Part of a small language model's weights: 19 layers, rotary positions.
Each number is 500 + 25 x the weight over the matrix's rms, rounded and kept within 0 to 999. Layers, rows and columns count from 0. Numbers have three digits each.

# layer 10 MLP gate, 512x128, rms 0.0815, rows 109-217, columns 0-127
491463501453465457502493461491527482520482443520554494494478460508526489481474530530487496495486487478484502495499451475506500502501497521492489532511485491546504491539489467521475464490502500500455490517490534567492443491489504468502475509492472482501495433495472516482511538490490550501512493548480485538492480509511477471513508538542489515492490495453507514463491477477483457499521
519494503490495490541543476516516493479489475532500491491447483451480460483503472479466490491487490498500459506507503488476525509513486458479519467483479502520495510498489520522477531524507514543497435495523509515535495517529506507517524525510496509527502477440518481523511518480493491527490490559505494517487476419497523462535503510495519542468528494414491534501529495473479495487584
497489502492516497516517508503511490487486489550500479540490442500503472484514469488430542516542575571472511457462500532504500514512493531501471461488486485489504501542471547533460516495509464513514482489493512506489529496503509504498484493464479463540471487487445503544505488493522521490516476526497502501502504483464519526500501482483523534516520529505517544527506496478514489493506
500477476481483526495470517516562496492515493512522486459532484519539467480486515506471502498496485479497503490536508463519504524473515523497513451491533481513490487500466490521456516506497516479485526475528563513475513493536535524496464521522505508487526531511498471446521518527439498496458561505475475505481533455495505485498503481484465495597484575496522562480546534476517529500498
491516485487530508481504489489523463507508549464509496491524525497517500525521496492499474507468558526486517472491460472419486509499500502457512527507487493501477454493482546490490511529541506505472505447480519481497485533486503544506499501497507527545487514479494541504504487520480480527529487518471510480512512483511522517490510515501499531489479462473500547484504523516486545521524
500505507520483521503505462521456499476500470488526480470491509510480528470529500540491479488552538488460482478492503498456498472464484526529468461458463474493493505487475532486483499511485481492490504521506500442499538522515487509538490538486494503499526472510480469523497491482458483508504503518477479492494463500490507524533495523481524517542497490442503525517486471507462488469503
527488457507462544522493516467519477539496503488499510514504464512544479481542447488471495459524536493520496486524447499490506566503471472502506473517509519458473520485479487481459478538468520508510457455486528509520556482513501496517519504478519485554501490469497494508497488475550502505487502495485502505465457491488512466489525480503489524495533488490515544513524502467469453521491
472521513512463501576501487500484503536503475539488524485549455496526500480496469492450500485481446493468479501485500530505479540478519462543484491490492515532508487468501480517513487500480495520495457485474505507505503512456463503497455484510468502478513517463495501516493535514529513466475493480533546548517460517508489542500501508507498546499511503472554519474505517531547475500511
542453480560475520512521479496478522501495515489513541531486476526482505487504481512500480481479493454497521515478463469468445510468475531511454488496463483523469503515492523540543521490492496516497491488493517517442557516474556505528489557483497530531533494472464487476470507508550490501496515474531529499499502490515480555481497515519487502479491531512518565489502516495487507506541
473437497516502502535492562495513485504475537498524506531478518479531496434540509510541532489495500558518511483429542506512475489546507480493482506496478480540479527500508489525513469511520558538476488466525511501490545477490511507486485483461496490510486541508515513479533459515569451489514476547494471491469492511544525511483500526480498480505473517497531502540499506488488517547563
517494493463495521488488521511490485486477519499508499516495512502519538490518503522480476511522472480489475443513470473481490509515515459525507499510515516502442487519531486458481532465484513514503508478478495537504547492511494465520481505447525542476521493485503501532487514524501529555510517513489459513506555501471504491490494451502506495504482467493513513498496505504468498526499
518512517465491496503515536521486479472514465517553516471501517531562522465505476504487471490543496500494455516526529483507513505474466507482484456475503478496520518419529526509518489529507546490488472491534492468526501468528494487500486539505515514543470480466501492500561519553466486510521508527463490482484488479450526511527479490481486491533516517484495490511509482450505475455531
525498531507474550546504545511547465530462444511526511484491499496523507476527506476467508494490473453528465509487518492543520537508465489490468507502490481530420492493480482511545518475506534512443488440542489477485498497518489495505532489508532477469485517436507516537514451518538471502511487507479483488502463485486542490483492489506508505473518499523488463484485535484495473469524
493506463494490498516458489515520495522465525525504479486494509479511489491543522467492531489463521464554510487515464503476485568459472469492490491530511471521479495525495523501469455496491466478507510501485513494515490519499508530483478504461460491505515540514505513502484519490484502502496507498479489516530482524468534524460452517495518528498498480493530468542468566535468476447530
468505536507503500525543480488497506464520483505551492507514486467513549523513495524483496477523472475485475506487509513486504523496492513511493523492488508520479511559468527461508443491517507527476459555532486515543486529526509501498527544493525516543534529473498484517489462534470493490450494514511503498516486472441583513529514495493464454485478502487550529525541498449474487498499
529500502512476533513543515481519493510496508496501508518487521502517505500514555518496513460516473481518520471498484475420455513505486514505505483492525542437470494498520508472541506510522531548440485515506513515527497558483474506530509489486500472487545504512489528490513497532536489525497512506477480525496452512485482532520477499531508522486486463501533516508536469505469487504492
541458496496520504492542477551500506468482484514518522491498473446515526490549481490493510483524506504451523507455444444464516552480488454493486497521477497541486532496504498530454487504512484494495502534508535521471468536518525503468510535498500525509542474467504544503491517487528491507478536522466520499515527496555505493480498501510468505489517538450484489513464511513502484458490
529474504485521469469483475522490517521470485511515500520516464500524517497483480531484511499493538508475496517493527444488485463493493508534516482516502501511527504469479505524499494524513526465479499483509529539481489519488470542522481555507471531488489524488513534528502444493539482541509489597473507478548489496489529492489463499456497475481495490481496497490521542444481503490499
482468486511486497508503522491504486512473521503520484504497506468486501471535484525478460473529517489478519510500515463512505490526490487508507458451489497496482473527502522538519508527521520539437506462497528489510467534506486507478514492520515440497523468494488518497505524500516529502489527483422523521562483503532515458475472504505472452500509503483504508496515521522464510442481
513513497476475476509494525459557475507432525504514508519476493515505503487512520484479491527511463493497488461489512485537509516466483511489541457537517532523486424485505506508532500535492523510449496518489512501512451508503516489512459517553493510543502528466491524513521444525519505446466494533535478527492506465469532536511479457485500510488473498475493486458586500542541470525491
508462493487534510501540459479512479511492494521506507479498489462507512513539503504435483432492488484473480499456510501535507506503493469512521519461472502467475517541482549539499486505526477508468501497508514555490486471489462516514476536509512459477502519445506524480500498496531491422532543530527488502502519468493566479533491517511503488526464541505477534498472530486473476459507
513467505467507543538437488513529504494494480500521451465499528499471511525534495474488517468552486456481474494482493499551522555479497497482521454476546504513528473533489518518489518483478561525491497476479526479560467518466497500521495538522485475581502504496446526514502506521481461480495513505518526501542491469494509502560473493502464488516510517498565490478470556506504494479517
514507483504505503497481551525509436509494500497537479436529463502491506464532479496488513477482482504490505487452550514477529511509520504467508507492524549507470519480520514505500525522527471485471496478475482509484477525530569482538466538522507517516474518513492529469558500530464522471465516478495528535521475477484489559531485503440516498496500494504496481520485492508426489561522
528502507462469451511519516489528519494528506503479446492539478519499482475535478452482493481524480510458506530490459539466522467483480497529484476489533550527484511479527500475434548513481514497471508481479510512514487520511492495486497496471505524499516519491486482534511517534504505504448493547560498500549449515494506501533497513536494508470526538445521478516519469503497489523487
596464474507524480488546509480480478491521506484500463497447476519483511402519458492516509510506499503484487493554500513472519491512488532540510517497523507495503531473501538550507504516526500514473495469464563473461522504497507473534459505525473529506477492526503483500492484478527537509469530499544475504510495473439543516516471506509508515495487486505528502512504487515481491450505
546504440455499518503459511493550487485453512509487537484437471502496487459499443509500482495487453503510539522536425487456442508493481526539451505507507464510466511525480505536469507500497488504497486478527529510493536524519494510504507515514509434530492495504519515462503487499510525457518530547510547474477528523465524501522461459507475507527480439488497506524472534540502524518488
490440461502520507465499468516486482515501559472512529447484475522501487460563518509497532543472499514483546494530454502463432499451487500560539484542482503504485506502487509508476478524501495507493494470446514530502533470508494494527486497469474477520495509488512492526484501487519508501518468540495501455492478533510466483465510516526469507486497512525513560496535526475477484507478
477481508496466504503475519539489480482499493527492499473490503473445481501450518466506462502485501487466480511468497520525482534502491498502454506488494496493482519521432481477462488535498482530486509471489486480554504515477497512534499549452521472544508480496477468512527491478504498517499497479484516511552517484498469537523539505477473444479495502478499520504473499517508499495518
518432498547523514498508499498497477491465486468494503487467489514506482471505446523444463485490537492485491502418522468440473463495517489448508522515488488484477468557473543517528506501487539485505517452496522560498458484490532512522490505488512512539447510470488474501505455524513510513551479499510486499501504491465538506486465487505488485531495514517481555479549529501506490529484
533449482504520528528517500482502513457439522501584498526495491493473481499478536455466474481498487473517520494511455523520488489463485505523516502524488496487522537518487510484488494505487464493483497507520511565492493506497528555515502527482515543481529511479507494479485520518474504479530520480502479481451498473461487521531495517480450495493473489494537520527487502456434510553489
488495538510547543495496506476487468475501490543565427489460529502492567512482478503497475472504526498493453503522584491509532519551507511527504489473523501495521487530485530554522532504544493513500503506499525520495478511509538507502514486499519481524495499477483499474518514486482485486469508487493527508502516452476542523507504507481488490516504500454468537483421503481502506481516
464478532473462489488499481567537467532485515488477513491498520480543516486503510459485465556526508514513501486500512446472504507510508479522486503470491511546515488515413483501450517525528531476497494493499497520458507523505469531533461503487481504501487449510479490531549517517480475518495549492539521455461498505499520491507480480466505465450515519487495502484490494490466475483484
509506464447513475546487486500514468509462507515485511486512546515502472535504533495498468501522465477534475529500491499516520503482494497488502461498521495535473531483494518517493517508508528476500487501492475488501462486504475489513485535508504542502549515446468503522497505507541479481510503485511527491535550494514544493503526513476500471549469503490492524464500537526512521554533
483511507497491509523487480483483489498521518475470489510517456488510509476530495491466498503517496507484499478492502516500497516480519493480496460450498498487510500501491518545496463537494506511483432518491487487503498512529462504548484495474523479521491484497469526506539508485461491491455529546469518500504465512461532502507487490542522528497534507515484453451498527437477486470528
472475503508502491486484473488472460519443469506514501487494470485527491502512516513466497516502494469544498455521504511480488500502473534520491539477495484485491488474493477521503529496491514505492478470505495497511500471470485540527463533501455461493510517501477465512483491478546538480514452513466493516486514485477535529508474468486507486527516471523520511462511500477487482505463
544490494496475514585510520558488459486534467499551492468474505538481467492486499500488541497551455483528501520555464498514485555515473463500469443493467491500481515498491505509496540509479531514478473521467547460489466509477525469539491527531496529537487471502499475566466477492543461515456533492511500515520526442505507481536475549527504458498488511489558518496487523513465475507528
462488483494520475502507505509513508506451486503525496518504523381519515456485488514503508497504540490480502525456517514487490513504505495487502505513527521485539516536509526469473493508554496519405502479468504486508464514496460549468488523518476487525499480496513501490470543517496536489536474468513486518506469496513522514481516470480495508537472513498524555452543521491478526511492
521443452511538501501474509543501490553505544534553509456457525472510518466502536507542421457477467500504489495508474449535494457489515464548462493512496506524536481505500476525475477487488539521476493531538511488467503472498498496510509499439501492486461510532519494499535466541496520485505454506525526498500504480535491501490488499528459509507488479489495542522494524503505521486519
496507495503493470524509518507479468533475482438496496512465497511501530500536491524466494550492505500521464480514501507540497481489498541498489503495504484510489578461443504509467497519522484548500458480498487494489503488489509511557499520451497478530484513528468475571491494506508485482506468488527534517517484463485505543526467484506491507518500475482489468552530533462489465502508
531507459488465521535485515480509490554520502530512525506528473479509533506523449512477455494494523523484532502501513522484484518533499508521503496538500509509451500486494510502508487469507512524466495490511567512465504532539501505500489539471545551498536490504535498493509502514511515528489523545500505516503483547518499496497491498502485512528468507487525540501447522478491546502515
515505489453482484528510517562515483491444530498532442488501490532469500507539473464502507521541501424482470490487497499519485553498486496492481500514511510541527479517516474493472552501546548475435471490552490538520521493487511464488473531475491458498476508461438461508509500546507466497488482511485505548527516463506530514515477457475475506477514482463503484456505547516495524508490
513537475506484498533526480568509523498495496521496481476524472519494456465518498478519527493480510479499473511477533516517482543482491520496487455513543472475492490503481500495471493547440535491492469457495499517498515468480484465504500533460489511549535480460489507471505579506438537476521554523492518537503547500479489528485524539477481478492485531489534543473493520493508533503526
547485478500483448501493504495496471551481525520516472514473542513499506499494505508494454479482524522466544498473503511493512489482521496483543504480517491488494468522523542503486490541510521525486500472483534510509514510529513476504476493497516519470499540491532489495548494500473507504490485554488477514508458532545530497474496471507471540458468512508476509455544525488481550519497
479478465475493540548509502481549492528492462548485448512507467493556499520509482463494501437517474501516527537429456490512483507558520530522493496473461517488481496508511513543476521518485499500478528519480536507535463526541487496509539494498503517494500493504499524493550515504493498511486504501545507522494498515541531462466444493513528531526501515505537524489527513474475480504536
489510506483500489513469518479532481475498501515467493499474507483518534459465500492518504484536535492470497485520446545506482525478482485506505478507461505556534456527508533505438507506535518514467490483486492500514479481517467499536496535477527458507518559479477475535507489569510506489457494543460540488508467484471538528553545463543456528468511450490532505493474513512470514496519
550498492465541467534511493446490515498489504465497448490552535503501535474499554506480518491480512530490482530495486487536485515462476466510526470510515526519519474495485520534459484468486531493466509513509519555492551521515508525497487507530491487521538525497490502528473527514457485477468479499519539510492501500512543479501500479510477503487474463472509546493484508507519517504545
525494422488491507541467527561503481526464499518527507442436490445495463441511490500467510495502504473511506476491528509505477472554528472521524518487481507504490482531446509539491512508487500519498515456512545502462488538469465488520550472484466516490465516503501504496503516527487503476525474525521511474495538498561504507492532486491519488500492484468480490501497561488576519466508
515496504504470500508535479531479471493494475537507486546516527498446537487483509505489508487527530431501446494511482511511494502508467509456462510493499474508519498499478540522517484486491539539470481460538503502515528503487498517522491533505532484497516526501490546516537523480445500534501503479497508522523529482480516495473527486485526481455489474480470514517453492482472458541508
520444507493566563519533468542470487467515495493532486466448494529534499466526506560534484522479499474501525446500508541516470499486492437508481504505497518491489480512471513505472480519496501507481505478509533501498553513565511473520508498477496481545499494494485529452539496580502533471494479476486488522518537508490481516478483504472504496474479508496553517533457521516491494474463
500518502490461523515514527486485477533508482458462513463506486518520489474518471510485538496471504452471485506496489545471446492520524455482430496465496495516480495503445482476484503513503491572464502449450540504505536475505492499528514545537466504479491487474511519502522529481467491490515461504537513527502493506447498531504498486487504544518528496501514495490472507482480462480486
479488516502500494541514497491504509493520482492501467450508495492495542509518485516501511472483503510477489447516503494506489537477469513483528477484493472519542511526444489508496474481488509495491495508537489506532506510548488471502492514466522541503496550477463491526496469497492522567490503520515475514537469488478489508529498522546549472519492470478498504479503486458490459517494
478501461437527506495487489494563525499513514478490444465530521515533501467560550467492503503504481516497503488524499505541520539513451537514478482502481520490482511498506519551481485516472498522455493517507507507487481498493496513504524481526467521489503466523501508453510529503522548520445503516510540558491463456491512490502464472504504527487528510455520477499507504520502474487502
499471500526496532527507523457528488495534480515507541516501528523503505525510488479523481458480529518488514511503462521540491486459490498503486449496528482561487477509507517524497472469449496523510516474471531484495458496529464519494503478463482507524515552470475465496517496507525485533480512531475521500500487536525487504526502516502496488515507516515516534518479498476504485470515
467433491504468512512524497586501497495472492480478511548483529434485498511510492480456469503481472484502491513535521463508493470504510522494497504557497487529509485500471523516535519521467588512523484453522538517476488489461509481531476515492512515505504502534491496487526515513499474481544496520527519478444493446489498540478544501496454482539461530515515494510512499476485480489483
499501442526480487504483518532499504484508490505484533494524456479456495482537461486491483533470512467483508513528531526516493528496494514535470511516447491530464519485482512490473519536477472503494462527495516535510513505530506472516469521489542522539447487473511459497526476522515493491487493526516554503465520489514500511488519502482530470497454437521473547491510562467460531486472
499531505506492453560505492473504520501446527507456491507487508475509445459486462532506488500487488516502530485462519500501509564485509497511484540523472501515513471486482499500507512501519521497505508477497503516545535534490515536504465517469531502509510497540500497515456467493499501518476490514479504505500479466512472485514495509500501503463526455489531478476520490492501532502511
487505510510497537527476507494471477496499492488562526518509532464460524498519513474469503481497508462471500505484509515467467515481489508452473495493491501511505529553456505505497503467524473515494489496498497487493482546499474524523486546489500537510479495506479508525467476514532493477468537469461490499504448437502542498531477493453502474534490472499517516493444497497458496500506
507467514508515520520489504472500475528473483523546491493512499502496508464523512439515488525491508518510553523498474482488502481478491484468533518482525487539520512512505513486511486532525521508496490455514512512525503528514540472512526498493540483537503569483499501525527509494459497480507528512458512520531522504486472516515506490505520497465505449490503543491516490490511506484474
482452514462463494508486454516527504538472479498498502493488488492502479454570502496488535487511506470490465485518489480507478541488529560499473473479526498491481525493491513516519495475474533500481489457481499492498485469486458495544495530514464483543463449499486484491501448477509482553513489514481501482512534493479532551521507531511500458557523441506534498512532486457504460471536
535518516513466502522498488496533496537512511466453481488462503511570505498503480517500485503531483505502452522511522523500493536539498529526460484534514523514495473461485512511538455496500515583508494514485485529508517512540452458528510500508521476521490490475512496500547495496527473517513480542513513522494485550476497545525473519475519492481487488504487498515497523446513466495555
508505506482508523490487471479540493538516463498469482484503461486502474479517551508548536477512489481524550475470535488512501520506500506488486473507451543499527491493510476530526503493517573486473489469504521508492518496481511509542521505499494531492502470480513518482485486509503506505503491496498550500475563501524493504521511510517485521484486472514514497502496531475469486461490
453476483512492492502492469505530473503464511525538498513518542499493562531537524477527563504487479495484477498535485483470507479511479469513473503522477518509515467516510487517534495529481485503500471461500526461480518523498520514497479490466468499495503525509480515516475493475500496470476482430532497526545495476448528523486512547508479512531520469463512491520479523455464518505549
499460486499499490470471506494536508502533520449493459515530469517466504482537497477509455474505547452482509495499488468488451489488484496491483458490525522518461470501493509489462483492446531509492481458498541531462508515536501505497498493461478563506511497501514475485481503581487508546491532541512513494495518503513508496446469504537498493497470518485531493471525553486469522458489
489480521504478511506517491526497520537495472526493498443513468478508508495500486497474473483525490469470469514524496515530520519471508509467493487467518507534520517514484501499478493523479547496518483537472522523526522494498473488507492522516515492502521506488488480535483474492478489484469496504518487508495487526524496534505551523525511478532496527473545470522462505482473435510544
467540500456495518534500547527483533500522473535508518495559458488502512503531510457455495438492474498488464524495526509522480537479496498501469525494518497522493521475489456517463522538466527517456476502540567533525527548489540541521467494491501502513516511475521485506526524527500503458500510485548522521489461487508517531515512515519511508524491512523516534481495507516487493495510
464477492457474482491510493495485470497487542482512489445497522522508498454584524465492520518496466472486503498492511482448505531504474474500505514475503488505475527537467527473505454502443481489496476482487524527498453538527533459539538518460550504507504518514487509492526499500496466505482545541488487472505515480490527473506528519494514464561469497523508536501454507465510498503532
477482467433498505498478482484512475517508488479535514478524492544542482486503527503495460500446453526495522490493508474436498481533491463474478516526471510517477517498476517514492551498515547482491517450463536519472499519530534473535501523537514486500502461506492486507482516531497522484505518526510484497532511534513476455506510476502483488508447473499516519481454495517435519534495
506512483513510498501465493502488502498468518541579491468507481505473489502491455487466504527515481486474513489505498484514464524511481453509504471492469490499514462455504490493514498481531504508459465504530533517467504507480504530491481523474506441511497515521519491544492532513548512519494557540490501516514483484473506490558444513488516551492490449487539493534511483494505469495562
478474499422544466503531485494523502506448481511512483518464462497509527504494458484482550470543526465441507485466510457462495496499484502530494488500453497484537500494480472525471538484533520472485464494470505499549564490528524489532502525474478481548560463493504516475481538520513513499502479503509538497529515514513502497513516512488481477522505528435524486501536508466486470504487
494477515504512533514530502544467507495469506476493472501474486504531483513506481469454513510466459451484457511480482457463527502467480525482487494466524467469500503529477495530497503506557496474466486452496494469552534524499528487521499516489509540541523526515462483494459545516515468511503499497501474501525553464492508496505526505528480480431527499474500497496488539496501513535519
487447471482508512482527470483497444497529530499499506465494501514508479460497532477484521496488469538511462518456481488471524475514484513480534502502517504476482474492485538517524485523508486461459514472437521470499520554518519522530480508505533498503514522484491478480468492510553487502490476505494502496514513486440498461523472479519480497502528487496516479490540485512499445496479
503505475472505476505484508494518476510485537502531518475534497514533558467522491475488521505492526507453497556506516523479482540509458520496468500532512512502434498474475500538513516502504491492462509544466492500475469503503532478490506480480525499505486504455527512480477460489491525472489546522446520513456471508496537520492458474492492495520505495469479484486473527481488512520476
526502460508490552531508519507458432532498481545537486479485465502512494498516471478454485495497511512492483510443515511492487506531544457484487511528517512480477492569518538521511484519502522520473476430500549530505461513517492442532516517470527551495540531497461520538516488489513508442493548505497484537482483473491504523509519497494460509483465516522507534526488499469476461506482
506493493493502511501526478490473494491485493514471465524487472503492499492506503482486510497508504512500522518512455518472466514473472516503448509504497511524520472491491509539485508504476461526465490479476517485479493493548536505512480511454495502501501522514522528564488522534532464452468506481542493488538474469524472537546468489542473494503502501507515497526503495511505499536508
497464476506529530527492516484492493498491487483498478465516544484481453506512465522525445467522526473465503504535475477527484508499495482491461494505474510562490427462462484465489532523483527552504523446550524505499496505516514493532491532504513520496553497486487518484552510492514503508518567498536538495480519505471492524480521469495502483475463483475500533497491496489503533486467
487496489516503508550486509485473489461503482493521510454484518485451504461524492550509515530484491504482467521511513478517483493497531463496496503470509481530441503512505516527513420483503512511481507471516505517481495511537470497509517506472480476486428542502547519501516467517482531475499508549437524533503517506516526507504469516514486536508504490499531467505484536482500496443523
523480508470501501517511510534500498502457516524557482505502514513521470517519461462472446508508500479517452496512487462474495523510456438528479494456496487497486529513500529467514500539479509470468475517517503543483497515496547545507504521518488490483462481468478501532523481517481479475469444501506513523490500462551494508487493513434504519509517452487536481521486479486482469537504
509504468502476507511483529500542472464433488500549504482514475514487494514488485481457499473530513472468484486474556509544512533485476486466538469510509522518522519528514466494479495520496505455509393511509489477570508484498477521492500508476473485532495454447515504517470518563475496485483473524500513551515540491472542524527509499449493505516448547455522495522496518500491463529500
488496477445481465501479479492476480519487514519532494448456527531536553445488519480498489504460461499501489514483526501506535538497490486502488454479522462506492523520482517550531534517505529493478516528475474490484509512499523493552452500489458493496525480460537399481497486512475474536492475523472485492464507462469535496478486474453512504489498473482497545508496491465502466524512
522423490536475522575456523483488505491537506528530496498494516533530472507490438537511485518493503474474454504485463493511430487500502530528504417498561496484479470480526509506517557474456536502495487495506507513469492469496462522519525502501474498559528555509485489508518513488489471554511485498507477484507478495495531520533543552532485495523492493505501528496498509491481520528537
503479494440484451510517478528495499509474519492546497504502491491507523514513507527473508528510486508487481465486526492473524518466469502504494511473498498470491487505488544546502515517496510463491455483475495508495527512466523509503515534504457477563540476476470483540504533536478515524458524526465535496512509470481539531532487522479495492460509482485531491489449491514522481496562
456528490456476515502496482516508460514456475500491516501500485473497505476542491505475520505478508518489470559509506527496466476462462534485472534495485475471489516492474526507436475504516493504505487470481503456522500472491509513508484503460450472543449494498489479508556512523513527491493476513490504491488509482496527560556542485494511525523500477471546516520518498463524474510481
508515486486449511509453527502522516492486475470480514524495455503520493506512512506506465506499447526503543539534479508490527493496494515547503484514454513489518514507505482494494516502496478489483479537519543451458456508516518498499507517491523509520476519529490479488515547520494500498481515518509537493503510498491482501488498533506456499525490483505508506536534522496504492509494
466514472495499519492499500495525528481510486551519510493483450493471513525554468514453501476512496493508516517485503495513510514507479490530468475508488490537504515507487476525491492479479498484501454510524523469488465497536535499496543526504515507523523497493468481501523534526501497535514520480499555512493509518503487510503549492476510494564489557478522519515502508443475481496470
497489479448511455455479515499487491479492487483519515532507485443494487518531514488473471496505500467455454494523470502519470511526499470519522460509507513481485503497455495513510496504508533491499452461505512449506512476532502545506528511480505504533532476488482460469517511513538524511481538512473474471504487513527516555502554493508500493547465485516528544521473519466495480509472
497506506518478510502511493536491483522509455507491487458485465438543529486502464487481507457500439524505498476471523461504515493538504488500491504519483495458488502460451493463438512518486495543500498475468511483508452483519486500483523483509522505491474474462499477518495540505476527534520485517465508500485489522536500506511535499496485525523500460485499504514463527503451464482517
490496465479512469510495496489554476452500496515522511507489507457459563469493407477467490517548472471503483487515477486454454517538519489490501511527500518524479477482509527549486530479526503511483501470559486535459514548488509563510512497493505501504513477514475498518481501479514525533498516492476452522497491463477522517490465501503506528496484468480508510539533516549473518508499
462505503499462510475499563469485482480546451503523513491498505496464528462519480511504497478451442497478494505478503524525502492490534534495501518457494499509482485509456555510483500535472562508502496529481517499511557509491501529525497495483494519532502485504504450451529497625475515473509475528531497503484499514507497500502542498478495476462489517513520519471479518504513512509512
547510499484498501479517467525494481545487479502493528497467524476486531523550488513516576488492553508497509473506493512481495493474449502493432507466484483503464508506427544522479486485508498493481492483470515521493503515485474505511480523458517481501505517472466504524484523490504518506531569493494508478549479479480523505493498520503485488557476487492536521504487517505519518463507
484487435445486521471468511479542512521474529483520489509462514526521512529452517488494515492487465478503516511518507481478448466516468527522498502460476475522477483497462539543490521537481536514489527488496507482486488501525447511522503537465469482576462495457580494510533517520490495522507507488482483465501546455485503525489519545495475490476517538473514550454481507445526518528522
478483489452474496478498484526454510503508492477514548501471527524515504528523507463486506489535484487485466465526474470504538478503520541521491511485501495510507511530475563531534462553498487517497491474466518505511506496519524505522492514499505435598483479500460506469514556557481453515483503519492482479509491499489505504543511519473438487520484488522514557493480519467495496472502
507480436512476560489486506514526479535481546486521525513505506477515520537526494498498514498480494490461541466505492482472482483509461479567486515558464552504495508533489528479455503483510487521477483503498548463492513535491463487476491538491546474477498470488496506479517506511519507499450497517502528514482529504527477502478547517486498482523412503480510493539537547535476529478488
518521506499487478502534469499546465499450496466545488495494486525525527485494507449497516497468443465472465485473540530451504523501485497491509497454526523505519500489497502501449484528519486471488483535469522501500503501487487491496513489478497498537560539522497489523520492509469504532462506502499501481483469469515536544553478534519476520510479477511498463517498537470494481555494
499487498469484518519461498467493485508488508511469516487519488451507509468509475499449489492518466499501528517479502496483501537560501450518515510478475527481510480497515538518514544502521506474433478471492507439507490575513502506469495518521565477474528500487502503499487507494523503489445544543513517520496476486509515524521496454479473519504486478486514514497477535515459519489506
553499490480491532497515541524555455492521507523497475495536450525503515519486516494517479448509449485500487517485453525546480502520535476472518465489509544498489475501528543520504528526485516517460495513506557511510443472527495496495506465537535508512494497491517478497475482513519501480501519521518507523544550496505524525516511516495503489505484517493482511499537519487495528499502
491473456500477500519522499505512480501447507500511492477546472463514471512531495500533507473504477486475458505509487525456513482503489500535485485522508519512463509496542484483522478562506494477494483480512504445516478483533539465488491492471503541504531490496465533496512501491477514515497498492482515516522491483532466555521547553494504509501468528516504499496483525483491484505520
452465516480539489495495479490489481476520499473514485560496506503548526499503510495483509438507513491515432503468531490502503485521460490527512482484445523459503476516512573549536470523475521515451488478540519520520455494515481501539496492512503497523488503496478501481520515501529494476492501491456510495562489481470511583539514491491478499480515515489508495521519547482496497424548
523497502516472501538507497533530426513480497491513496506519493514504530462477481530493517474525505506518498464538494516470493568536499522463472506483480509520476519504507524513494530447480503543487481520508500491534483533464514497506514487467487501502465501482468499561495467457551484567457499516436479526432504459503532546481463481516472520474506493489475519481529537478486512490508
467491492468484477482501533457522503457512484503522469515528463499488507502484467467519483472486486519445470506483490440509491461523489469499479501509494506516471482499476528510509522499509494509499500473529498517513477529490518494486526495519503475530479490506484509509518476501513517476476493464454500505530494470497514501567531431497505518499568488471504487482490469519548524464513
496442520473512520523548533486483460525501459508468500505496448492487540480525540493521474500493488499504473470505523469478504506438461478514489504531500535481490535491525482492473517476526504467493458485462509539461509477534467516503475508491483515511484475506542462484472543549522447537525524503501494504464506502476544503467503471486454475500506514427509467554499538486477490506494
510481533501488505486512509506533522516505457488520487475507492456513454531503475537511480511497491511475494452537492493473498532481503477499496501452454501508541512545474475502454457541499461536516457489504503507527504472486522505509556512496496470555474508521519539528506492528507463492493472528473519494492536518498491533554514531460468493554525539495529465510526533500490467486532
474506510461470479469507463518546463551472505506495492501520506570536468382504524505501492508439467479466512512502505484448500518459501505493505468459502488503460477495502503523492527501506524478481481454488475475500502487498500448542491523496463493539498514479557482513511485532520505486491507524520509501542511504488473529507495492489493463466520453486494494477493525477453483515459
532490434506498510512521466479524468503484493488514492487516496536496519476491481501450513431527508535473492513486438487511473499491501491544469457526498529488481520518521526494452483515478505521473484487436526483481513533502469484469506498551533520518517492434514539492496531529499507467465503511521534502500518510507464486482509462519466513523481536496483522524474511526521518497526
475472467457499495578502473484514476521489472520513526512476480455457517494521516541492546472488525479529491501517505515522486513518528502479486528465453526493449533510500527499506506445490503521531480521499509503493542510507493535523536490527502485504507534509482494460496532479522481489476542503492505471502521482478525507500489545525503497555473479515495489477517492494504517509526
499507484508489518554524540488499469525559514476572503504499537450531526494540504494462500473512498520480525501477477468506504490510502519502465536482496486489482467517484538484485497497531477528494520458496507546506527503537482490502509515492564471521475500463484504515473524507487517515482514525510512500470478501505504471491488490496488483494493556486506540512453536517488510500481
490499485511505497491508520485543487527536521488547512485527508519464493497543497559499465517492483522483510465506455533524473487470500462502452500494490498489468490470524499526451484498516562523474488481450469491525516480497499527487483529498510489558494487514536523542500487578507530546503499523458485527556479499505484489459464508518468537477521493483531522488485508464503515499477
486481513516501536498483547494495495499511475506543472455470466473500492483487514518453462498485513506474508488444525495462486500514501483501474511461533492527458479541490478484532469503515503490502478500538541523527482498507497493484521515521471495521499482486525529446505483521497523498502514548474504531479535502466466527502492531502477535448500540462502490480496514497469479468500
514493421493470569530480507563534489493503512441523510502506451510508510494566482506510512511464478494502527483524510516504476465500490497524523497534522522483464489494486505502457534540483487476493520489469522535512488505523469457558466461497527490509508527491452514516500515535514497478476499495526492487520510507479459493509508470495443465495408522496552494533504542509451495550514
545440488427488516504528483456506502513527486504464484501536508518479482487494498535476484493541509508488500453526473503501457497507488489486479494516451483513543488493500506475483505506528487484491528495462520475484498458508526528487490515494481496475494493523511483531525516521531509532475507500489514485494478462459517551486486565509483500523507526515491535480500503467470478526523